Each number is 128 + 24 x the weight over its row's rms, rounded and kept within 0 to 255. Layers, rows and columns count from 0. Numbers have three digits each. The size before them is the row's rms in percent of the matrix's.

# layer 9 MLP up, 2304x576, rms 0.0877, rows 513-561, columns 288-431
102:089090122103119161092104087133144126147121114111126156149147091104126130179119149108119139160119129129134117157126144146101159130168118144094150108160128134088089136120115100115078085093102165096171128098134119124094120163124094149094117131152078078119118129132166121128137164173120063097133159105100140091152148060137131157164085127108122111104103132135156096146111121151170100128133134135103100126188148113128115098115126077134115
097:097156118147114133100107107129154101139097123139143136125114105139179143176107108138147099116149136104132125139125154165173066117108096144144125147116122109144131116128137154143140121112101094136109115091103128144094107111163117136146112130126123145129131153152148122115101119103154126166138118133168086138112122142097107134144122118135145108112136114146100142107068150121150118115145139121102108103097107139124124143156136138152152
105:109152128157146100166108125164121121140121143099096100152115129119104132156102132155141130144113154145121144047135167140149121143142086123118089127163146139081120126135096162117172118139116127110102126100125118156121098118154109113126105141152113125137140137103167127106106187118104132120086147132146154162150128140147132151152122093119114082044101162156163106138089134128137161115122104139137087116157131161160079139102138123164134
095:150120144151158131149193143122126122118140104118091140116081154166144106090136155134122115150129124154110128099126116143130096153122115176166142142140136123149123103154118162094141116118147092083088133126131090114132140118109139150118136162096100121123156152162121150145152139120138116118168136121116134108172131127121091119106157071114125100150055074132137153142156136092124137119108121145160128123111103127070127133123081151131120
100:164115155104140121103149153094121169111127140113191097165113157105154153161142119121155165123135162145134142121114129131112113130100120149131145142117113113139129128131078101124159136112197097135108102133102120129165183146127105116080102147160110147147081153124138091105091075108116129109107118119131114145123159193111103174131111148087128112112136125103149110148123149149151132186122161107149152163145114126176140076125145125089106
095:159146148134156152114117151103180129182158133130146098109119119126119130167114097123109092129159161098140137116136118143117101113110117129124116108128132136166136147120149130141141085116118142139154138111152131142089150126128127163150149083136122133172114144084139104107157081142138106113124140144106085123130143116135150104114156137125142158084137115111069111131142139097070125135124110120131119118100144129141137104120156110147186
107:124129117135086129119114090101140111099139098143125143145142148131172165143115129145111132132134112108148137113165128127105076095148123110195169113148157115158126058132154121127140159109136128138119075124140130142118148142191123138172164069109135131161156125105141107099142099117147159145084136145120133164114127160147172083143139127146115090117147139106136118124121090134108081149190120134160164135146107131106132125121147137116155
099:112179146141130139119115107135137117146134124134158151114109141131116083123126093121106141108136103098171122102153067119106125113119131099101146136116123165178116115100144135131125103131150152140135150119124102128117122118167131093142136144130145117112136120134133118119150110111140141119120143138183135144145112106090207167120168123123117133119174170115135127134147099133158118102107117101167115117125111099096131127147178172123151
098:140139138161160095142155135132114117133132125100125102121128121111109112122160140125116133125103123123084149143150114086155122129150132164127093105149122164109139123110171162150125128144167152114132139182108143117085092101131108184178131125105124079103102130123104156113134144087127122109179154085120119102161125153195116121107112141136123128180134159119121155145104108145130138117116120149112099133109117100133116131120157118118114
099:126155173071121191117111144128135111125146131125116069116118108145170075113162133114151115135139129156116127120157134097136128092119111131126108128170145140134126155152108131179147149107107159154089148132097189142144157123186156103126129100149088095151128177075127138104138099147105134159106111122118132137118128144132107142089091139119205122105153098109104145117113113131112083146104137141138152131108103137108105130176096130113146
104:123101130129159092156156107100120085166144132149143152123132065127185157124095123153103116131141157130146105156128131124107108126136107138136101136132066140120130113135122139158149127123104121133140171115110078140142088133154128116158172130098101123170180099154135121129166145128124124123133145110081132100091111112107123079125125130133112139150118111121151142131122107095124114199121121116145112135126122136093138152126111115133119
111:139094144104118126151120115112090111165128075122133159103097113114132123084129097076170145086174132135162145123113152100153114107112155120151123074169149121194117084131120146108095105115140138095119111106154096126148146102140152160093145111161142178099155210163173101128125102168111116144164147089113119088130138083156131140138154145135132110104155096129104134108136165148131110126128158099121128101086104129127150103112123132138110
098:137124156099157104117135128154141138142114125119164131135129118159110125159119124164137131104156137134140095111123140155164202136142091139119084107127133116137129112131103142119109145135124124112126141110100137136118098110118176167126154099122110153089121071152143114176132147136135153101141127176154119117173096150128129092109164123133179085157140153199100111175115158115138089161153119108131091136089093131151176136139114085120133
103:123099139118150083105139148128158097121113123119132152149139135113119125153197136123111085110129125139081137179123118105157104111124096116141163068139168164112144122109110139134085060123099136156129152143166119117172144150180169157147107120116098144145153144085120122126134136130144112133152145112112160104156097117123131152100129130113109083133143134110162146125117120114110130096122135127133157149149118118093105121167152178133113
103:124085093168139123104154124087162154140131123116125135127110111144143129130133099083145138162123111115102077129126125124149192110107116128109150105147165130104136113107104167125100141101113122114127126113105173148152158086144127078143128141133109142128159126087105160113113127119105104112147115091123174166132136166109127165088102148127129114091115119089150153166111177109087150152147104106102122124126123153147119105176120152122121
103:134184156138087107146156109140153086087139125182155129134081119083142139146132131127160130116137131097122131123131133164164095108144178142130130134137116109110119157091167133061127129182139150159126084130119076143094194177113117106114113118124095114073130147107129089135135108110137102126142104088154118142149136135096165112122142117137112093155120081161165136110124107096137100156127109143132156135127162156130140161129154094164065
098:138143154075151151193114116098096142155113107095159137093136136099091150130104142130122135120126153146136128135099151112148071152110092189107113129149163114097110089116085126104145111134113127103136183113131128126152127138162154123125098146111118172135159146168183076113108130155142132114112165121114134089130169139124133150131146138098108120138161106165096128161150087104134116140127117147146105147128139085069080165130139146151122
097:126099090114132146120143171121131092157187119105133135137112141106116145135162158088166136139171162123120127103166131138157119113097159090086141148132153163137145128120134097127139120152142090086126088106119135146130121136086083134104118117129171150129126151146109153138086104110083136128140085098156141162158124086102123139156161109160130139146122102076130121138118143167128137129127149130161225132118110114124143093106107138080100
092:120122148088114129116122197129134140167174140184122108123142149112125115113099171146127160128088165146152149168162177104157188129113156148158116152121116095126108138098101140151105113153153111126081091139152148139128120111077115123101090106075110120131146097082115113152100105158137103117115134120126095135103107097114114129152094156158112093148115157128140119134142115117131131113155092132124116084133122194116107138110097121141134
097:161113127120128102156162107139100133106156105110090146113123129130123121147125143092102106096089106103117122153133151164146119119107158142101135136171130111136127144095115115085177130116145150151157126143110151080131147117094145077190095111162075125100131132104140158157114126126132126120115136125196142134124127134133141135082140136122113117148149134161138113119091103125120090124117106113136133135160089125135150139100080122129118
098:182157090119120117112139112145117097094146158155117156118108105110157133187125158133145114081111142131071123132103127150138125112109166063178144129164176132139142129124134106136110112120125114117164124125159116150124115104104130155118121128113129150124154128114135145123137126146117136146096144104136144123166138134143100147091175116133185119125113130136136101140106143144112117136132159111107112129166127152083137114107104148155160
099:117080144127112143143152106108163127122105142125156168111086127131153120103119111131145126158171134096091130118173109107135141139120141109149095124150165148136140135161148107098143112165107144130125127145151147163173171136135150140149166136137128163115108085130155114145117157126124120092131117163132104109151126148082146109124138092122118093158146107120148140077152131133121120147107132118134135089132139125124126151134096123119182
100:119140141156148142110136122087135170188122093144116128151115122087181102111131157157096133128148183134113112080135093119122131107172161131086089134134162080143105137125142119147159156135103123098138113118087151112136082122113160159110146088159130088096134170115123109150120129119141135150170136164093152126140095124113126112111191150148087126171059162146115153133086095135131129142098118098160107157100135131118132172130149119156102
101:138127145130136129084155124081083141178151123167092108105089165086145101129105136116155082133145165156146144146079084145132118142096092152108123139072129115110171135148161130094106140118162141107152122117109149107126157135102150119153160127142167145145112081123101134119084127153128108134102133145161124115175120163104132139137170121108159161109121121152187133115140141118153082141092150084114114151131161150130147136102110103118134
102:156126114096104145146151126148117156168140132150171068145142174146130113124180101152128117115147138164135141140132128106159102105126147157132107174129156146170148144168127152121111217118155095163114144117117146136167152132151115128108105117124122141136137111158106093086132126170132144129122155133130129091137113140105089115170118113129187118144143123118146104113146135139091061115120151144162123129143143117104122162145082127123121
116:125142138177158130147105132119127154124130150135076108109116107168109079130131115106139103115116104139077092112122122160096112058119122138159112105115120124071128112098115114098126109093123141144128130114139125180122135138114137049090193116111149128155087146119134148136148122132147124126111122137138138116163128105098107131107103130128140109151143124145126113095151111123131164125110085103132118162107126107106120154115141146121146
097:120120145172123134164164125122140130119108144117130139146104117118140094096141105133130130095144134132109149130132128136133106151131170155107128119105160172103158112101136118124156153146172104128134167134144160100120103125102140145136174113147131142122145139131124149104113140120098148125147099072131111113108074163124125161146147104103138151158124147137082103124140142148145121101129116161112121098141082114107118101146173141126121
097:103134122124144170078116139143106112136147107113151146144132141138115106113112137148143153131138160148111126149127100127169129127104151162104103092128110153144134138094152134163118083138125139161167148140062146128158105171088105114159095083127107118119151107148150138126157127110124112147095154090142116163121152134163115130153146128100115119131116104111161136136160107135110098105133107138154137097142124078162134147122124114093147
095:130118134129125121132094139173098171125182131159144156100092169162153163189109133097169086099094129139180099108113131136109128129110093142118161088150111108130116127116105161095131156168100135120111115134125182108126097108123074108107115125123118147103129138075125133124158152101132151130130091128118136158125102164168136118103114123150133139147108157103127100097130182116170102141174109111166118134094091124111129109098126150111129
103:121129139137113145103188136094113152155182093125106140156133162125097116138121086138109099140130144126179157157104107115128118153098137140124127127121128105107149113149124100102090144131125138108145137150147143127121159129117122105151161126112105135133093125148096124112118096100133140089126146124125166149112128149167146111195099144148151125100151126136169139123130122117140176133112153127087127110140138193110121152119156127098132
098:145140155154114105160087157121127114159159130143141111128140157106148142126122111135130217113147114127100083108102163101143158080129178171094113152144138176136107101118100143071147154092139107120170131109099161171145099145130103138149152111166115129144090132134128114125142138128159103147104165089104095133152111134143139130088075138144143122109106138080218116124145116154121138135120136122126157123125108125158123165157136152121137
094:072128132144159173143112130134130122116133090134130104128116140162145098120123132143079115172142127142110145167153088133097124113131145097169114136126105126123144103111124151158133136179124121146111133105107195164113133129132079127084133103154077113139071119102112123123144126129103100108146139151151130152118109183128111154157156146119139124092103098133132139123134145124081097127112118075099118119148121134078106093168169156084121
098:111083136115154129175145124138143129152138092142112116180158095115154182074100160129136127121156139147105113127142143158147116152126129113137113131127119128099121156150141116121153113147121120135131146132174174137126083123167130103118125103134117105144123123128124118113089124099100097080169114146161131158116154161136125062129160116139158173147101108107122124127112151158137129125128101159133141137144148161097129111141122130130093
104:126129134114157118176194158142143110101098108106117093121100114138122125114101152129156168108157155065102131107100124104147150137141136164135130077137103138120105126154121129150155146121120128148162128128122129098134150120116138108133139130147146137151116114121121145104174131112155171096138134131109115158112142135149105122143135084103128147131152117168185136130133107157168100123133129148178117158142136134094142106138083099148168
100:106167165077132094157131085133146131140121129093154133148164143124124114150131105130123137151127116147148064138076082139154114111138104119116144167114132135097161149107149162135135092135139159118137117099101161158127103134190123083079106146111133085114110132108111130110126165128133154122154138153116142075071136108151153122145138088138124158150134130166151141155142136124117103169140148159098173138118136135107103139108112124125101
100:134122089116129115123157104140134144120139148121128157122127142171086130101148092100202146160105158079115139084154099090129094116120115169133062167157095109118118134134097127141139121198120113121166106185078128116138163087103092112051113097120125135095135132137101100149137118149146138104186111153154132123180110106098147124086108159145185150188156134111110119104117119143103117117097123123111133103122077149113089126131097089113134
100:134090135117117124159097129103129099099163110086169175092108179108136112102091132115125095099135119178102096171105130091151155117123096189120147141100127099097093125145141123107143139122164133091065134105154160131113118103128134123129086100151146084128099123107156107119140102138146134081149149109150127112094124134124114083128169091131154099128151098116167110147157161153105170089138155075138133106126104106140125098149087164140117
095:131120161087133093141116130152129139136139131123156140121119126128113131095145148104114170090132151148070153133110107102130132116149111143093137128144113166133093141112129122166135086131131136082126126113114084097147149071142110074072095114108098124093099136094130124147143154104146137151147121101175127144111099152120098124143137130165129090122106147120118114130141171113123130136096134124110126114107120111128113162115146093139154
095:160125167101095148147157155129125129128121121149139106155161135163149109173143101115156116125101109144113107126109122158109132090144129076141131105130137142123133116123091137158152074157103145125154134107162089084119131123120155128124133119115187094113125133145103107112140097134128127122121140108140156166110125142123144179137132115142104122108160118090116124109105143122125108141153103158143140143122115114103138103185160109113168
104:153120108162100171152129105130117117140189125126108178147073136075158124143162154106121129113150140133097176097158135142132104120159138128130130098135112085134192157104119159147132124126114114144143079097161112126143152134159099129118151127137128099129092156159073130138102135133139135131110098128117123122135162142144127166138112091117097135134147157111133072136153096129155136137123154139153118098116141141094123110124100136122126
091:128161171108131099127104191116096094133106104136121138101128126107136153127108077147157156125166147103127124116171110094143089119118110121094117141128117126149116113125108120111134131144112135153108086110152134153088148156122122119122166113105126132175133119164113126148151123187131160098127150160123143100131142113104119097116125122106113100118135163158084152105114149129098165118119128131117111152151067109119106152173138123108132
100:111122149095108110164134157117102163134124135112107126111114140104120187136109119075109147104091161163134149138136128133163139116126138130113155152125156155140149119146151149115119119138117115151107138098149076104174144140161105116113102092126084162078100143092109121137140127151159120143128124134091136115131147103096108132138112129156131092129100100125107106144115084074106114139144132109167134168127109196107149152111140103099117
096:068110129157151085122131187128150088151152145110126159089083113117126126150074128108160117110104085143124113125124122116097181101128179118093157136136095158121167101104120087181155149083171094136156163140149148122089157091148122140120135088111158145139116148125140131119108115143160149134106144141186147131127116188110112117134150127144199132147188139131121123153160129115116142113173117131091107132091117135149133126112116116155131
103:114142126140129167122106170107139130200159147137108132103124159150105126118118149144127152101124149107128119101153127146173152093119140167160139124123127145162134081113170141174173088135111088118101130138143152118117113172126102108121171150113166124145129101143122102144145124114112134074115095141074164110125100134130147162121146132176129102136136117155111136157130109111115146116103097167140125105093136110126161154140130141144123
098:099073129143108120105116134107145152124139100133156141140156153168163116121085161124147156111113158129112152118122112157108092145095137111157104134141061123130115095113123141119119105139154112108086142136167102083140116112137126110140112128105104118176143124116098118124119140122148126123105151098136096092139093104103150151139114178161104142124088175126137141123137131095105156116156097167111103079121072151086104123165130149114147
097:150126122123131092119117143189136130143140117112075101105080137156116140150113153163094120096148124107140145136145177102106136118139114171076139100157104158146133056147099139182143142157151106116136139116141159130103146124132131144146137123125131118132121128111132153130142155154103105093099163169112142171151107130111111133157154160120126113109135147167108099120114122121167134140128094191128111110115133167110115122112124118171104
103:149101120149132141147109134116149065162117164098172083096150167129151128132143102157140130143122123136111097122152133173130165099108125124106117152103119138157129132112095164134160124127111152132196156101057150153115143151137104140159127144141090134156113124094120073148115113132120107157137158152163081149128132144066134093119188137078113128150169147119175109160105140142145121121148125100104121149101113081122167145148121141154159
105:134122146129124118121105148152128123156139108118123134118122116144122128113127120085137098117128134138123157159116088103116170107147057158129133109140121179164123125160109121127172125135133100079149145125150138088115108151134104131139162115152127156128136158130138112145146149112140121125125102136104096116165110130115128119108145139132117103118181160142138105129109125133141130151109094124127139101151136133137113133164136075104137
100:138149140108130114138140153163159090130125131146134097113124130149176147167124129141087165145136084158171115127097111186157132138133066131140122130127131150114135086107121107136138154094119100118137160135138138151117172122089115149151139144122100156163115138137153130180115143117134097120105190170148128117128142156100122105139145156136101111100115124110084137077162096128144165156155179149117146114104089148104131132101162122065103
# layer 9 MLP down (transposed), 2304x576, rms 0.0449, rows 513-560, columns 288-431
107:128113134134085131152131157139121118150111112115104127130111132101159132104128134122112102189079103093116147117153130122111132122142117139122142067149145080168139123112102112140091136168117121102150105146112116145171151099111146124119134157061145118168163104100152128134106132106173132154132114114115131126137149141142142122154169114097138114115105112127113139106142105151159205139129106134171099139143180119103146144139106135131125
097:129111117116137133143139158116110115095151148136112137162133129112115116133116161113169123134121119155114116118133173158097162128121137136151063160144126125091121146115123133156119118174151093136107174083135141116163130147118115120116133156162112115130211060116134160138126128129114063110173130096108099153148131182088149129106142161145122201147102115132148123160084125104096140119104074118136116126126125150137130098105139174136151
104:122160086117126148138167141155130097118177105082167147120104123073123147129138119125135160108122152144115157170175166123134176173116117105128099146161095125129135130081105098142133115071117175165122170139124136101131137144143153101123134107157116168151136117125145174141082171116136102168102131112109160137143073149162171160119084118104127122100118114125181146126124093171123090116141119118097117105118149114114126122121119147105187
097:126123146112134151116121131172090125111115114149125130101178113130128153099179147064145132107155140123130119145143147167141120084149140108108141142101150139108110110165098099147142114080148104087128149121135103098159124113119124124118114130096125134114143112156099100161139144128134134107151098113151120142104099096111137153158149110147150090105128124092152139123130145167118161123114121097117108145111154139096111158097127108148131
103:069125145126161125123132129150120124190170140136137149109125195157114134139113140123136142126158142163145143093133119125080125081135098108161136146079154131171103108122125130141120085134131158091131106131096138117125108125099122118133123142126110126124150197160150138126139116099118145131142106133136158144129129117151107162085107097060131150154144110165116108137147107130128085092121132180092110151095115106124131134116142092182131
096:119122075079114113166146138132175153124082139111154077144134147122120168144132117087121139117166139093170092153132157156141107110102145118123109105102155116113116108110125166075108123117155121126126092098119166127152104172134119136108113125100112105139143107136118106094081127099107140137138128133152167134077124105134151129160123147164126148145139126126124124146141122108157127114145109142124138162108142108093152101141100082125103
101:126143084116167195131108146096111118102124142097119112145138162100123126144130113098139113143073107169167121138103097183111157168182136105155135093134127121123161135129136136169157153143136119136154132119125108135119131136120156100107078101131140123106118144181133150136123149110186117094104068145121151101139155134114121151138160117160164156163140131146128123142127100159178134130128128130148126114075121133137130124109095094121118
097:133038153148141123100141127101154145120138116108110086215155120119143122143116099116131145105128137102124115121143113124146114152138115134144128136138093155113107119156131137152150123079116148079128093119127129117154128145127123122099117139119075133128105133140121141094125148136144143104118108110152111128109117132114112168125162139114100162151156134101089117101135130171139149134141151157128122105071115134092123126107090101105122
101:116127119155161057103141099094117105104107147123089110092082172126118150141125134140139099143144136142081165165124140121131140140098115147152165127113082143124143115151121136128121158157155182134128086144122113126152132155130161133122165128119092088136118117125094102139117109094098129138092152137104113151112119102117159151123169156140123110115123130141152168110167124135125176144100200123148123093103119115127122124096166101126125
103:107132148126141140129147164074127164141159147172125141091114113113118185135109107159133103154131154137107135142145163104095098155157132145110126109110137131138135116102119126130124182106123165148113133131161133116130101128116138116065170099096123128142132178135094117081099154145123137101181146142090100146105109112119144086113118144118148135106148120154111113152135081147125138139149105099156136196140160109093130075095163104132156
106:128134138097105137147134116098085100162140140146145106077104082135080100135118140150106111167151148122127112117136152137176168141181104116132134129141127169130119161138153132129140115105145127090126113098129113116117143115102139131111167126117142153108133117137165172151136129105153082112097121110114132139094140140130137138173139116118146171122096109136158127133100068138120125101146111146161143161155104148119118090138157091145136
109:170143090147106129127134119119151097116128094120124152133157084129123114033147122162156127092123154144148134117141125106098115106122100106129114137123113119116121110103151145112127144089149129107125101086147133133127106166109118114078180128149117132107110179153133113110066146130138105092109180113174122138121119116139120120131121124155110092146152137088128157146111106139098136111116146092108128151163100170155165178110099167147107
097:088130107134134099155158113139125120146112145135142107122125137182119098129149135146099117122069144119098104140130145136111107127132131133141134159136139131070127129110082127120144094132143117133097146165129125124132126156189097118128116131152130153158100126087150117103153097133127137193140155136123113141112128108124166143113159130124088144148107144053115165096132111144129089172142176082127119186114136127107117127156135134166124
104:162133146104110013123139118133090118111153129090114166152166152127156136133147116119117124099133161137154128141114143161125107106155146099121137098130149126142170107144101127140116172111101117108158134107091134108139130101104071164132102163129125159141125106136099125158139110122148128110123087140133154116146148120134100142126136127096140126149134111092123155116125125130138107121143152073140138127107087089145139121165058140134133
101:119143184179093131130086193113125145158142115130127090126117164146117101174116102137162130158099150131095150116082116116106126108138099137130179132147187109127149091152111133135124095154151120148089129087152165126103105138149132114085128119113129149135120078140095164085103149121139132114134143119135180122159098142113178122155105129134139105106143151102126121119109114147132105136115116097124142117131123149107100128152120129167091
102:103107131120096086089119103132077130143114161159150143103114125159122157122100150093172105129148133122106137080134117121119123121170097101110133111140069133129126136134110141105150114142111140163123180124120131093139148129161083107154170139099132137132124120128121112137149136177132121123105127098140165130114104116118160125160117093096146140123148145172105134140132095098138126122137138136132156152128138115108158108081125133145102
095:100139090127131014101110107075074132126137134125081175082128135134090160101152111172161108131132112134166145160136135092129119119116111121128111163116105111112175118136122119156151151130128146090085146115161131111136112133111145112127112157140111132113166128111143103135129105141134161119115167120112115143098078163144168162170142126113115133146129132119110118145160111128121124132159104120161110114161125084065094116152130200125102
096:113126137120156169106108200134153096153159112151107123144118114121124147156127167131131134163125125146119156196148094147156175090154160146106150152139146165132105168122128104139107133122136118137130158172099090162103074112144169117118181098162122144149121143112113146115108166147129124138146121112105143100119136132107085130113114108132091134134116125172136126102097133151126184147125107143095145106163083118163130099099137149105119
110:126135106144079080139128076148116096094092103091139171151119122151107128140129110100118093148152127122103145133116104137159124115144117122160169095131166149130157079160141121092105128138089118128163125112136133129132142141172152155155156095157114137099130179129153159153175145116080097083116178106120172142157172138155127104110160110132156165116128083141146153117123150134137107130107167147113146140114133099159098132132130145114138
098:123128125147106157139150114130125102151115110132105122170152108097184135146090078151119123122118114129125101118115127099128121137118143150066134148114105157163145156183103143161104121079142098166112122099148151124148170144156145132155169109120098132105110157135174105110148120138110142149095109126159145144166109129096118108162086058115157190162100123106163145110129102095140091137139073131123156143124166121134155131155142132109110
098:158080107111164082132128112089120126113106117144141097140119083136171194135136102150176134114158091151145166170118131148139102119155104209130125115169142085117116119124115122105130185142166112123127128153105126150147150082117126135090111128133123146146172128130114162115151088141130176133131108148116101101118109146137082143134125147135095107134147121154115135112136156162131108121127129087114111143161159119142138148146111150079127
097:153165114107150152107141127103104077130099108127108076139107157100125110113132131107150107158065125148163131151152110087122126102137150144149123165166158126154099111142110079123162117121136140151136139143132115115131135122153100128107118149171124138078136101173111115102131132151043136153113133125114129150109145107132145099109135083083122125109113120093119142088178142149108144170111172119107110121176147092113112133133115110085121
099:123110119136128153128138163129123070080133131150146144140110121162138129116135146125124140088127116125116084145100133118064136104130133116170113157115135087115163139134151139144101128124099129156157131152137159167109135107133090107108131106138128092172094189132132135163140126113098158126100136105113113156122151143055170134117135123170164078163094109155138106131119158131152085132129163122126122137139115091149171146135164147159176
107:128127118111099110106152041146125101158126143177110163126125133090128148141118124066084097168122177128132169188117120135151089143111134129131082146117118132127151106128144134117107103094109166146108130125093113134153127137136130124158088114168116157134123081142124109131123125163084124110130136139140089131128117158164093148153130132120117129122135141156107121136126130107079117177172155130137143109096110099120097142122104148172111
099:106104117112117166132106112126130113164148141123127147122113095125152147111107112112112161111157145127151110142136177107137171145147122142124145153137143103136138165116105118090092138129145158100129117107139087144096128121117122129056112122151178110131095113140132140093125127076121128125112099105067094122154132116144107148146119145147149192140161076121119114089126173103152147125089129125106105127111139104142103109113155116088132
172:146115109152130061146151137141143107144138116174074095102062106119136089102141120108094105170145129170101128140141126122121119129133105128139135109129182130126094092129149117085121115128127157153165137088134164164111122139117111078125131110109145133132140180106122135150158110109111111147130140147146135107137171121110101134146148145129139093125121139121160132095135112125123137110112043132168145165097081125118141136135117161119161
095:154103096160113182132122109120096135130165130141070147112130102162153111123132173128136105148161074140157090100111133181099083138152130153181142109115130145169133135120134151158183114138139115117137112108152093091131140129152151121120161160108164114108099121138087109130129183144152151135126104106127144155151104133176132128102126139112131156153119139111105128127113108123130147156092131138149119117094130156157108120135117132091133
095:132106148115098099093147111123124149089144147130117152125144180133119113130140130128125152169109156150156189146101135131148101112139120126095145131089163101118124108095145151138187150121121118114098118142160148115123127117153174120114136162116118104122151137136127127151136118123101130115123160181143155114049138122132114124068133104133115139108118111104086130152080153096130142169113138107132180109153100150109122120128148118110132
095:111153122085133120113123159105153127137123120103111160112148138130123081098167110132166138142111117123134138127134133115118107135138114135101116115144135169119134117135135131136160150157202144143135091161124158100124150095101118115090107140170130115100123132158099131141160113156169114133128124094104156132132100148137145131143122111150131134117108123105084131080105129114140115144141121123140136106150124118125116148131097146126121
102:135152132124178149142119173150153134110183109152130081132117094147150112128138103126106150145116135107144155090160108154113164148091145098130125116149129169135168159108120079109140114136126130117126137134124142115123123120098131132126112104118175093115115067145137103134141151116128127119120147168133130135163128089167107122090091128096140168121151125113155147106141154161098123158125125161089135104119149089119139181130154137113059
099:120134125150149154128097157143174155130157133101121100141085115113072103157135144140117131078147143152107113138130094074118129157130105170136115106138115103123157124133129133092116114104128112152134095122123114124158120125155176114135162068143137159171117118129133109114152068111143101156115128118080084121141185121114113097144102116151151170114117123121128102076093132113146088133139149104114106134147100126143085091097092194141128
097:132083162121113193111092120151153125113140162088126124170130143161123108121096173115106155197112121112123136074096141127170136124117118130119152140180114133113143126151175136127131114112157146142137145153111144116157128076120136129166123152107157120120095116153106105155086123118154092145132143102147130148103117113130167133115149151123117106093129162107145112101142147161139160105092156086145107121145123112187144164134123095189089
097:112113121125115153141096130100128098119100161177096136112125099136135143133129121112111134103110154118127131129133103109161127101136089134133164150109135112136133157124144093136121154120127097153121169093105132128087115123118135113135133111114127120136078122097132105137144167172084098144113119094072093067147164146133172118123136121144085110188124107096142177109147117139107140146131131089119148113140121128171115098141125139119095
101:115121127067136132146133130196090095106145126128134137072070102156156113158147135098118102128121150162126117109098161102165128110128119111102137112118151105141107144098133122113136100082156111136116098127130101100143124126135114159103091159140177155151123139114099122118111172158096147134156173142136125098140128115171150125109128103130144129131133150152152114120125153149084116088116128157149086123133160132097102113151134111114131
097:132110115150126167155129151113095107107137122162122114149144126140075125149074144106138139143117156134114139140087105115139107186120105138173134107149158139162122157157114102210110125156133149101095097141091110112129116114071113118110146093180119165139160141122126162160103069084125115129137155162101117123153106152117102135077130121088120121139103172138131050154095138104143118161136150140132136167092181134129122128130125135105171
103:111191160170118218085111160159147135131113138108075109128120109142140158121129109124089111124105102169121115156137172142131161106125102119108163155135147122149149152085104101084083092101137162131132145157164113123119116153137140110124128071150148118149118099111147105153131087123152159126112129138122113151110148092150149082111141167107118182138121112083105130111117174132147087146146136145128146162120132105132165143094103163127116
099:085084170158115106125149067137128136156171106077170128111135134170103137152120116129111099150125170130131161118174106137130118121110149158148092099195116153122155174125107113162121124103164063132116141094169110127166170147138146155142125113089109128138154111102155080116113118127144147110146163170125136154153122139118152131090129128099118136085137134129141140167072119113105147092104179130125142132114091088056126115122092119187147
099:160108114129093125188113102149110120130139149165152130147133112099121121130149088126138104158178145136128115077110155143104067099069128138096144120126101132154131107141145127123117131104111136092160168080112158095093171071109133115155140115101128107149155128157125085108090118112115082149104142132150151151047134121144153125113116124138136147106138126114096179114143105091157093110100112121109091114145118128125113167137117146110123
092:121101116125133110094094118091125121144110106070118083125127135092102156114173106143112130112126134144165124127128148133125126125123164144145147140157101136123126150148138128108119137128134158115126107147151126110135113150171086141143108182094149110116112106137141137149102162125123135122172143106157107110109133086120101088155136093089166106155126128147130129139118125138106109148140148116154105104163145083131084112125121187114139
104:145131095154157124104078134141161087128133121133099110166141084137110122138125116109122156086137167130130157121114140128095102117122166115140127111085115100142140097135107152138117138104088164148123104122184126123114121168156163136118127128132132108138168112119165096156141130135098106108093093137139119081173131157171084125101121123160116144130155136083151156125143124137110114118142123115127155165120157117102148091166140131092108
092:119120101153099144110133109165116168110151176122140141123125143100142184150167142132100093161144151174119123100089158108145104111112185151162110119136137153083184155141134133128127151142148144116127127143129155108142125098128158122146080153100107117110121116100118120131107104100134116078133129128154130124160138146057168097137119110134119133111162145121129131149131082118130114152148094090148187141137130142136106131100121175196141
096:128125159153127165104129146180116133112086173129130114084116133188112098120122153149101140151112166109131118117143178093116132151133141118095115111140092124138123131113106134156183126161176146112130113113129099170144141172128093111103100142117123088131121131123137094164142137158126155175088125133121109153151109147151097111121134134173159142095172139126143143140148137104133130103120091139138092156125150117124139169145129091153122
090:131128126110108139084167128158146107116148093150160109105117099158081137097122122108132141092176181133158115116120194080160154110161128162130160115125123162158083116132159132062148132160136100117128140114147180143147116123153126102138125149148121140103131116141098109139147169088166130118127109149140136109114150145153147110121105113123147150121170153147147098127113152135134120187136098115118089145108131123133105153081158155134103
101:135147115109093099103121101097138134148130126179098149174171127133138111141091139089147113141116103164125106131134130147207144092117102124121118142110154138138079146136140101112117111120124153144114140101138131130161105150121085164123121174156124154098156140128099100126106110132134123145129100084160167147172149146139133130124108190167070127200091142135121125157125147125135135138130120092102113106089123138162132153145170095167104
099:166170116136096142100074191123142147082155112115067115128145113137115109124146102148155171128125099148150141129109106130128177125088139136125119170119135142106142157119114157124092152099106160122142110143151150140126107110077131071148115152149163098143139118128124144136159122144151112110151148135137168101144125086124127114163151159157149165124104097134127105101123159116149080144119113126134121070149076103156154119087124110124121
093:150129143111152141152133119103134137123142122111139094112141155157108108146179143087144149139121132110100148117111077143128104140128115125111147132102177094157111123168175131121165115164144102105126094164131088105170114112136101161137140126115126098097103122151125159099108111105093135128086168150142139137138118133108078118136131126141131159120111136122130142117151132124121125163157127109094172154117148136160120130103124164127134
101:137147145109136107170117148132119123103118157125103097131141109137108150111148141154151134100109103123130159121120106106113142100124159122128105137099102139123129082171102140115144136146100143109147139142124111104160122134157138141151130141106107106115090155116068139133171151141153150115125114058114133103109098091152099139117094130134128133092119152090156126110123089143145069124143100136117108194150196187155114106082138124145162
109:164077106114146105136118115128117139141153144125124091124100136139110107097119133105085151114157142138129148138124096159128106097125117141123102161135106191108174144143138075153095145136079139119100142086158124098111100147061093139121145113117095098103162165151143121102130131097109128139119060115142161152172125111118126150191137173077094142152132125134128125134128100157058076142105128101144104124103118093178136121163163150127127